python train.py --n_layer=20 --n_head=3 --n_kv_head=3 --norm_eps=1e-05 --positions="rope" --rope_fraction=1.0 --tie_embeddings=false --init_std_up=0.0704 --optimizer="adamw" --beta1=0.95 --lr_head=0.00607 --warmup_steps=240 --final_lr_fraction=0.1 --seq_len=512 --doc_mask=true
Each number is 200 + 40 x the weight over its row's rms, rounded and kept within 0 to 999. Layers, rows and columns count from 0. The size before them is the row's rms in percent of the matrix's.

# layer 12 MLP down (transposed), 256x96, rms 0.128, rows 80-102, columns 0-47
093,159,232,185,183,231,274,149,263,199,175,229,193,132,188,221,192,276,238,177,146,174,209,213,173,237,181,204,210,239,249,157,149,135,127,211,181,304,241,215,196,190,172,262,121,191,217,187,186
100,252,218,242,144,219,156,156,196,211,223,199,188,142,186,199,122,184,184,174,196,219,201,227,167,124,208,216,192,162,193,177,211,196,205,218,150,300,177,228,142,174,173,195,194,161,221,193,190
104,272,166,123,189,247,186,166,105,164,137,198,193,205,216,229,155,196,208,252,210,141,282,147,223,168,195,166,184,271,228,209,155,165,238,181,231,125,191,245,218,160,175,250,126,249,201,174,213
106,136,215,261,176,105,257,175,201,214,210,180,166,157,234,153,157,196,226,207,171,263,178,188,229,185,278,138,179,208,171,188,214,212,234,257,220,222,177,235,289,212,210,221,185,245,223,146,176
105,265,214,164,161,211,223,219,233,143,211,204,160,162,198,164,197,204,183,198,240,118,159,200,197,177,197,226,116,221,153,183,180,143,193,128,106,217,141,254,138,212,149,162,247,258,207,232,181
100,151,121,270,244,168,222,276,164,239,204,153,204,210,191,121,138,229,186,199,198,235,203,187,225,226,205,264,175,263,219,182,161,215,179,145,206,218,150,186,195,187,228,162,275,209,247,180,196
108,292,129,232,218,217,175,302,229,183,205,130,240,187,197,268,191,229,121,239,213,256,202,164,166,131,238,267,197,171,204,221,268,264,254,173,224,201,259,192,187,134,157,223,202,261,222,197,200
103,190,235,165,190,222,230,160,278,232,173,160,189,165,230,201,177,221,174,185,261,222,173,155,84,224,256,156,236,190,172,277,200,222,196,144,163,198,194,234,177,294,208,244,193,187,198,192,191
102,278,204,158,214,162,170,199,204,212,197,214,242,200,294,250,182,225,247,245,205,256,165,208,309,265,205,221,199,172,186,131,241,183,172,251,195,293,210,221,120,223,169,160,205,212,187,229,195
089,262,184,161,191,168,211,218,203,289,176,231,199,111,219,146,166,224,141,220,185,204,185,195,214,185,262,189,254,167,220,145,125,237,210,190,176,161,120,235,152,236,186,233,169,201,212,226,159
100,154,251,164,159,251,242,179,162,124,240,170,210,219,231,174,238,203,89,199,213,142,160,184,190,232,199,219,143,172,213,220,232,164,186,211,190,179,186,202,289,238,235,197,144,191,237,182,182
100,96,171,244,170,151,140,212,161,183,175,202,279,249,211,181,143,185,209,204,168,275,167,116,195,152,172,148,189,172,204,236,183,244,191,207,213,226,175,196,258,225,240,242,235,173,201,155,214
094,275,205,193,133,191,155,185,121,249,253,187,205,217,298,201,59,203,276,221,173,138,179,172,180,208,191,134,223,273,186,237,234,192,199,223,188,196,165,166,170,177,203,231,175,206,251,239,258
105,121,215,142,137,182,210,144,254,192,137,217,146,195,193,238,237,230,161,226,187,186,267,189,224,211,118,220,195,181,162,180,223,223,191,166,191,154,191,183,228,214,183,166,147,188,190,256,173
110,167,217,137,220,288,245,180,261,224,258,187,234,217,181,211,219,169,194,186,201,168,215,194,226,132,201,238,150,230,175,154,169,200,223,173,111,161,195,227,136,240,176,128,226,172,138,211,227
103,110,248,228,184,191,173,208,136,234,150,177,140,205,168,196,192,268,160,301,221,150,227,184,191,202,216,206,192,262,200,218,189,209,171,202,217,235,242,185,204,197,166,171,281,136,233,197,237
095,164,268,160,240,194,151,249,213,227,196,159,173,221,234,225,193,152,205,124,179,170,208,241,202,160,133,177,176,164,239,217,183,164,291,120,158,230,166,226,208,119,201,249,141,176,145,195,198
098,165,296,188,223,211,268,224,57,233,261,226,219,241,165,283,185,194,214,236,177,156,261,159,153,170,100,197,239,216,182,161,148,159,191,226,168,174,197,227,236,170,188,171,239,244,173,171,243
109,207,226,142,174,232,148,226,193,214,212,240,169,215,179,249,171,203,140,165,212,131,149,240,131,284,267,136,205,137,217,192,279,257,188,225,232,154,216,215,199,210,251,190,179,251,153,247,221
101,252,180,216,187,185,202,221,233,148,191,173,198,213,247,273,298,166,181,169,170,172,156,139,251,250,193,123,185,217,163,268,169,210,143,212,134,199,138,203,173,158,171,233,186,168,224,173,263
109,158,225,135,182,180,137,160,294,216,243,134,209,165,219,202,228,182,257,208,228,190,155,184,206,191,276,227,151,176,228,203,123,248,220,233,234,257,232,175,223,255,193,112,214,177,218,191,189
092,217,175,195,230,199,177,265,249,153,264,174,142,212,182,241,222,199,193,212,159,143,172,182,216,240,138,263,163,252,167,178,217,210,180,137,235,148,148,239,173,192,238,209,213,188,204,231,195
104,174,229,238,178,150,273,209,160,186,176,186,211,174,152,178,215,209,171,114,180,191,237,89,185,253,225,132,199,236,208,264,151,264,252,189,229,223,135,197,272,179,206,176,223,271,175,196,143
# layer 12 MLP gate, 256x96, rms 0.15, rows 81-103, columns 0-47
114,218,197,239,279,209,206,217,246,248,224,186,247,264,228,163,208,192,197,166,214,206,155,216,93,216,248,127,188,196,162,210,163,190,256,262,213,128,202,284,247,233,178,187,196,167,234,200,138
101,205,159,141,196,205,180,144,181,212,286,189,179,159,244,150,235,219,138,237,175,183,161,234,241,257,237,189,204,165,205,261,131,245,212,206,227,183,225,256,215,190,193,161,174,197,182,182,183
107,187,237,159,209,207,208,153,212,174,207,249,234,254,208,162,236,227,192,256,202,184,233,192,202,250,186,175,222,208,166,215,219,171,158,173,210,156,188,288,164,144,161,243,237,200,214,153,281
109,162,242,220,217,212,206,194,185,145,204,166,207,198,190,186,206,271,238,155,215,176,127,178,232,204,228,127,207,177,202,170,112,225,219,166,252,159,144,216,273,255,265,267,241,172,171,201,289
105,170,228,164,210,232,131,130,161,173,270,162,238,267,240,171,135,251,179,192,228,209,179,170,229,263,236,215,281,256,196,176,157,209,170,204,188,133,227,219,230,175,151,216,236,147,219,175,195
106,185,223,174,187,223,216,245,195,240,215,230,167,189,196,188,187,152,118,282,256,219,208,213,183,218,243,208,253,169,227,159,202,226,172,233,131,174,224,192,230,237,320,254,167,160,114,264,244
101,191,241,179,253,243,262,203,139,226,180,302,269,194,192,156,215,134,205,127,176,222,173,236,134,124,262,107,243,243,177,197,127,176,222,193,228,210,201,201,183,202,167,246,205,253,193,159,241
082,234,220,203,257,197,197,248,153,229,181,258,185,194,244,220,203,238,253,181,204,150,165,217,83,135,159,223,213,200,166,213,213,170,177,182,195,160,200,233,204,233,237,217,190,216,246,222,237
081,170,186,213,113,249,178,192,174,191,178,166,219,124,251,186,233,236,203,236,129,193,186,177,196,197,194,196,183,229,126,186,103,155,266,161,140,129,164,207,151,238,142,227,213,246,214,215,210
097,204,185,212,188,220,174,174,184,140,241,254,203,158,101,216,282,252,205,197,168,216,180,176,199,226,216,129,157,240,199,206,173,272,153,251,137,156,177,229,190,191,197,303,204,207,182,227,236
097,150,211,187,202,168,170,199,193,179,241,271,146,225,193,210,223,206,184,140,188,242,172,219,154,219,230,99,196,208,174,218,149,250,209,245,242,209,154,157,231,190,181,188,203,238,271,258,192
086,234,201,188,291,168,234,198,189,258,257,209,127,149,210,236,145,205,198,162,286,237,240,201,269,224,221,196,288,145,184,229,168,150,164,210,271,146,116,183,259,160,189,279,171,266,187,225,174
095,230,239,216,275,264,212,254,171,226,213,212,185,180,183,154,152,240,173,162,248,171,151,204,212,160,224,151,125,211,226,281,183,188,176,272,167,223,191,225,214,229,176,181,258,193,211,267,229
105,251,244,220,203,191,215,237,250,185,232,271,208,237,229,179,141,212,83,222,178,213,161,168,212,193,213,265,107,229,177,189,246,195,185,239,108,158,130,280,252,274,188,179,212,230,205,125,144
100,254,212,166,219,279,194,297,172,267,213,225,209,204,246,171,203,274,176,227,141,175,186,177,160,212,247,257,166,146,179,245,223,235,206,150,171,261,212,223,260,269,174,198,206,194,135,198,223
088,146,227,126,228,235,180,130,200,260,179,183,195,188,202,145,199,181,227,216,178,284,195,235,196,110,261,244,344,153,184,171,193,262,178,222,161,190,245,260,167,89,175,226,274,209,192,162,181
105,246,207,142,195,176,155,183,157,177,203,237,105,234,151,188,225,261,180,169,186,205,163,198,184,219,214,232,183,249,108,212,168,169,151,280,243,257,218,157,181,261,238,234,267,204,236,248,170
108,200,168,127,252,280,170,183,163,273,175,177,224,203,220,176,221,284,184,228,246,260,179,297,155,192,242,256,195,214,226,193,190,197,182,198,160,242,211,220,210,150,230,183,216,186,229,161,113
105,210,286,163,167,250,145,206,165,224,220,237,158,191,158,163,231,218,231,220,182,209,152,131,250,228,224,171,281,209,212,212,196,175,207,267,162,273,222,182,206,174,254,257,204,181,248,169,242
098,267,274,218,186,190,171,221,224,266,147,204,184,190,175,223,206,212,154,132,170,282,209,229,153,292,224,233,187,291,172,246,187,193,189,234,178,148,172,258,296,242,187,209,266,229,205,169,210
093,116,180,134,178,223,240,248,201,192,208,213,152,234,124,145,243,222,224,209,162,189,190,173,263,224,239,178,185,297,256,249,174,171,156,201,219,237,181,129,171,125,221,142,232,247,160,206,162
118,182,178,121,253,210,193,205,265,226,285,215,228,98,147,139,154,235,202,253,258,233,208,244,225,173,185,176,247,237,177,178,153,199,187,221,206,214,166,217,213,190,266,183,190,206,206,271,265
102,214,182,133,240,297,174,180,190,154,227,197,194,261,217,97,252,140,225,256,122,129,271,202,125,187,248,215,240,154,124,256,210,169,155,194,226,213,261,208,173,193,186,214,224,192,165,247,156
# layer 12 MLP up, 256x96, rms 0.129, rows 81-102, columns 0-47
097,167,197,196,222,314,206,242,201,193,152,181,282,149,223,164,103,251,158,115,98,191,209,148,173,258,240,244,168,202,199,227,173,205,249,176,204,177,208,200,223,222,201,226,197,228,189,81,151
105,215,206,218,174,173,272,125,169,236,259,146,194,212,258,188,123,209,147,178,215,174,230,195,164,198,201,170,234,249,127,216,176,168,254,146,275,181,224,228,184,182,211,243,226,257,216,197,194
108,199,223,211,181,186,198,156,198,185,220,160,218,189,214,226,217,220,193,152,244,207,138,192,170,169,210,221,124,177,174,158,223,205,236,189,140,122,199,197,242,209,171,255,242,241,157,194,126
103,197,180,233,132,228,265,250,145,208,185,196,229,253,178,129,155,156,259,227,189,199,210,217,169,211,162,197,167,207,261,214,197,243,215,229,263,275,261,192,209,287,190,242,186,178,161,329,188
099,186,186,191,181,210,195,209,171,267,179,72,182,228,152,189,210,138,215,182,269,190,189,198,210,250,182,278,169,178,162,216,166,167,251,137,159,209,202,251,245,188,198,209,235,172,186,198,170
107,217,266,169,148,227,148,238,207,219,126,241,191,267,182,189,170,311,285,212,154,204,222,155,179,265,189,216,123,186,228,292,163,198,178,188,239,253,143,201,167,261,177,164,147,126,157,246,236
102,235,216,212,232,133,265,178,272,230,187,235,172,216,251,202,189,172,231,151,148,142,213,158,220,184,250,246,118,183,175,237,184,177,163,229,218,148,133,245,241,173,133,172,196,327,206,229,179
107,122,167,234,231,183,210,236,186,219,185,251,181,209,143,153,219,201,177,206,192,135,209,162,80,156,146,201,312,215,226,250,166,177,191,222,190,101,152,218,239,167,183,200,205,210,186,160,274
087,229,265,270,267,195,185,212,174,237,234,310,236,181,191,179,191,185,172,193,252,163,171,186,171,201,194,207,216,196,195,301,167,223,198,263,185,184,169,253,197,216,181,241,196,250,181,217,214
096,234,156,183,131,177,260,240,273,167,176,271,208,269,192,122,241,210,143,181,194,232,173,259,223,237,183,123,212,158,230,170,222,213,266,208,144,222,221,171,193,186,204,151,226,210,271,239,133
101,181,160,134,184,154,207,233,225,207,263,307,196,176,253,169,153,210,214,221,210,176,269,232,208,213,171,200,215,191,204,174,177,171,178,170,216,238,170,179,218,154,149,217,153,250,178,149,203
095,182,193,237,154,257,171,212,233,277,184,180,224,215,138,170,201,231,198,264,148,261,209,264,205,121,232,150,189,216,213,175,247,167,188,202,208,224,177,152,280,203,157,222,188,126,235,214,146
101,205,228,194,228,160,216,192,226,227,171,104,158,284,200,199,277,181,202,221,220,209,228,163,238,218,151,224,162,159,211,243,251,241,128,214,238,281,214,227,199,170,239,204,223,202,192,257,203
111,162,167,222,170,139,204,180,175,228,152,176,217,270,153,182,213,166,256,101,170,221,191,184,194,223,202,153,211,226,113,202,231,207,188,251,201,261,246,175,236,168,138,185,221,109,236,273,245
101,263,258,225,196,83,168,104,148,178,175,217,191,219,234,169,281,151,235,190,159,186,188,204,218,208,224,158,199,272,184,194,212,195,140,192,182,179,245,304,214,184,176,234,200,178,191,240,147
093,229,156,184,171,127,190,154,211,197,230,199,226,160,225,134,179,174,195,183,183,260,188,110,232,212,231,216,192,155,181,245,165,200,208,218,184,211,142,210,220,204,236,221,145,238,224,228,215
104,201,149,265,233,190,151,244,223,188,194,144,267,206,271,206,157,150,158,234,174,177,173,197,211,147,178,190,247,197,211,247,179,238,225,103,212,201,168,259,197,151,141,157,196,181,183,184,212
107,144,193,197,241,147,144,159,188,182,154,204,234,88,141,171,221,182,177,248,163,195,216,209,261,215,218,159,260,203,198,188,221,117,237,200,183,215,240,210,206,221,232,141,127,187,212,318,206
102,214,210,214,185,222,238,247,198,223,217,259,149,204,191,193,234,150,141,234,210,215,291,241,184,215,186,169,183,234,153,219,125,131,109,228,176,142,176,192,129,153,194,209,194,183,224,230,218
111,272,196,166,225,163,222,158,166,283,171,163,177,173,203,215,261,202,275,186,244,214,184,189,174,251,139,178,201,295,164,290,197,118,254,180,161,198,170,158,162,234,264,204,252,171,187,171,229
093,241,246,209,200,164,202,192,201,216,201,181,199,239,170,235,245,176,229,180,164,224,164,151,130,239,174,132,157,187,163,156,228,228,213,170,171,116,221,176,264,192,249,214,248,218,127,206,191
106,137,253,205,243,216,218,229,248,175,186,154,192,213,256,97,287,196,161,217,161,219,199,193,142,226,182,167,235,111,159,186,191,272,197,234,212,122,170,265,191,157,188,223,203,218,304,153,172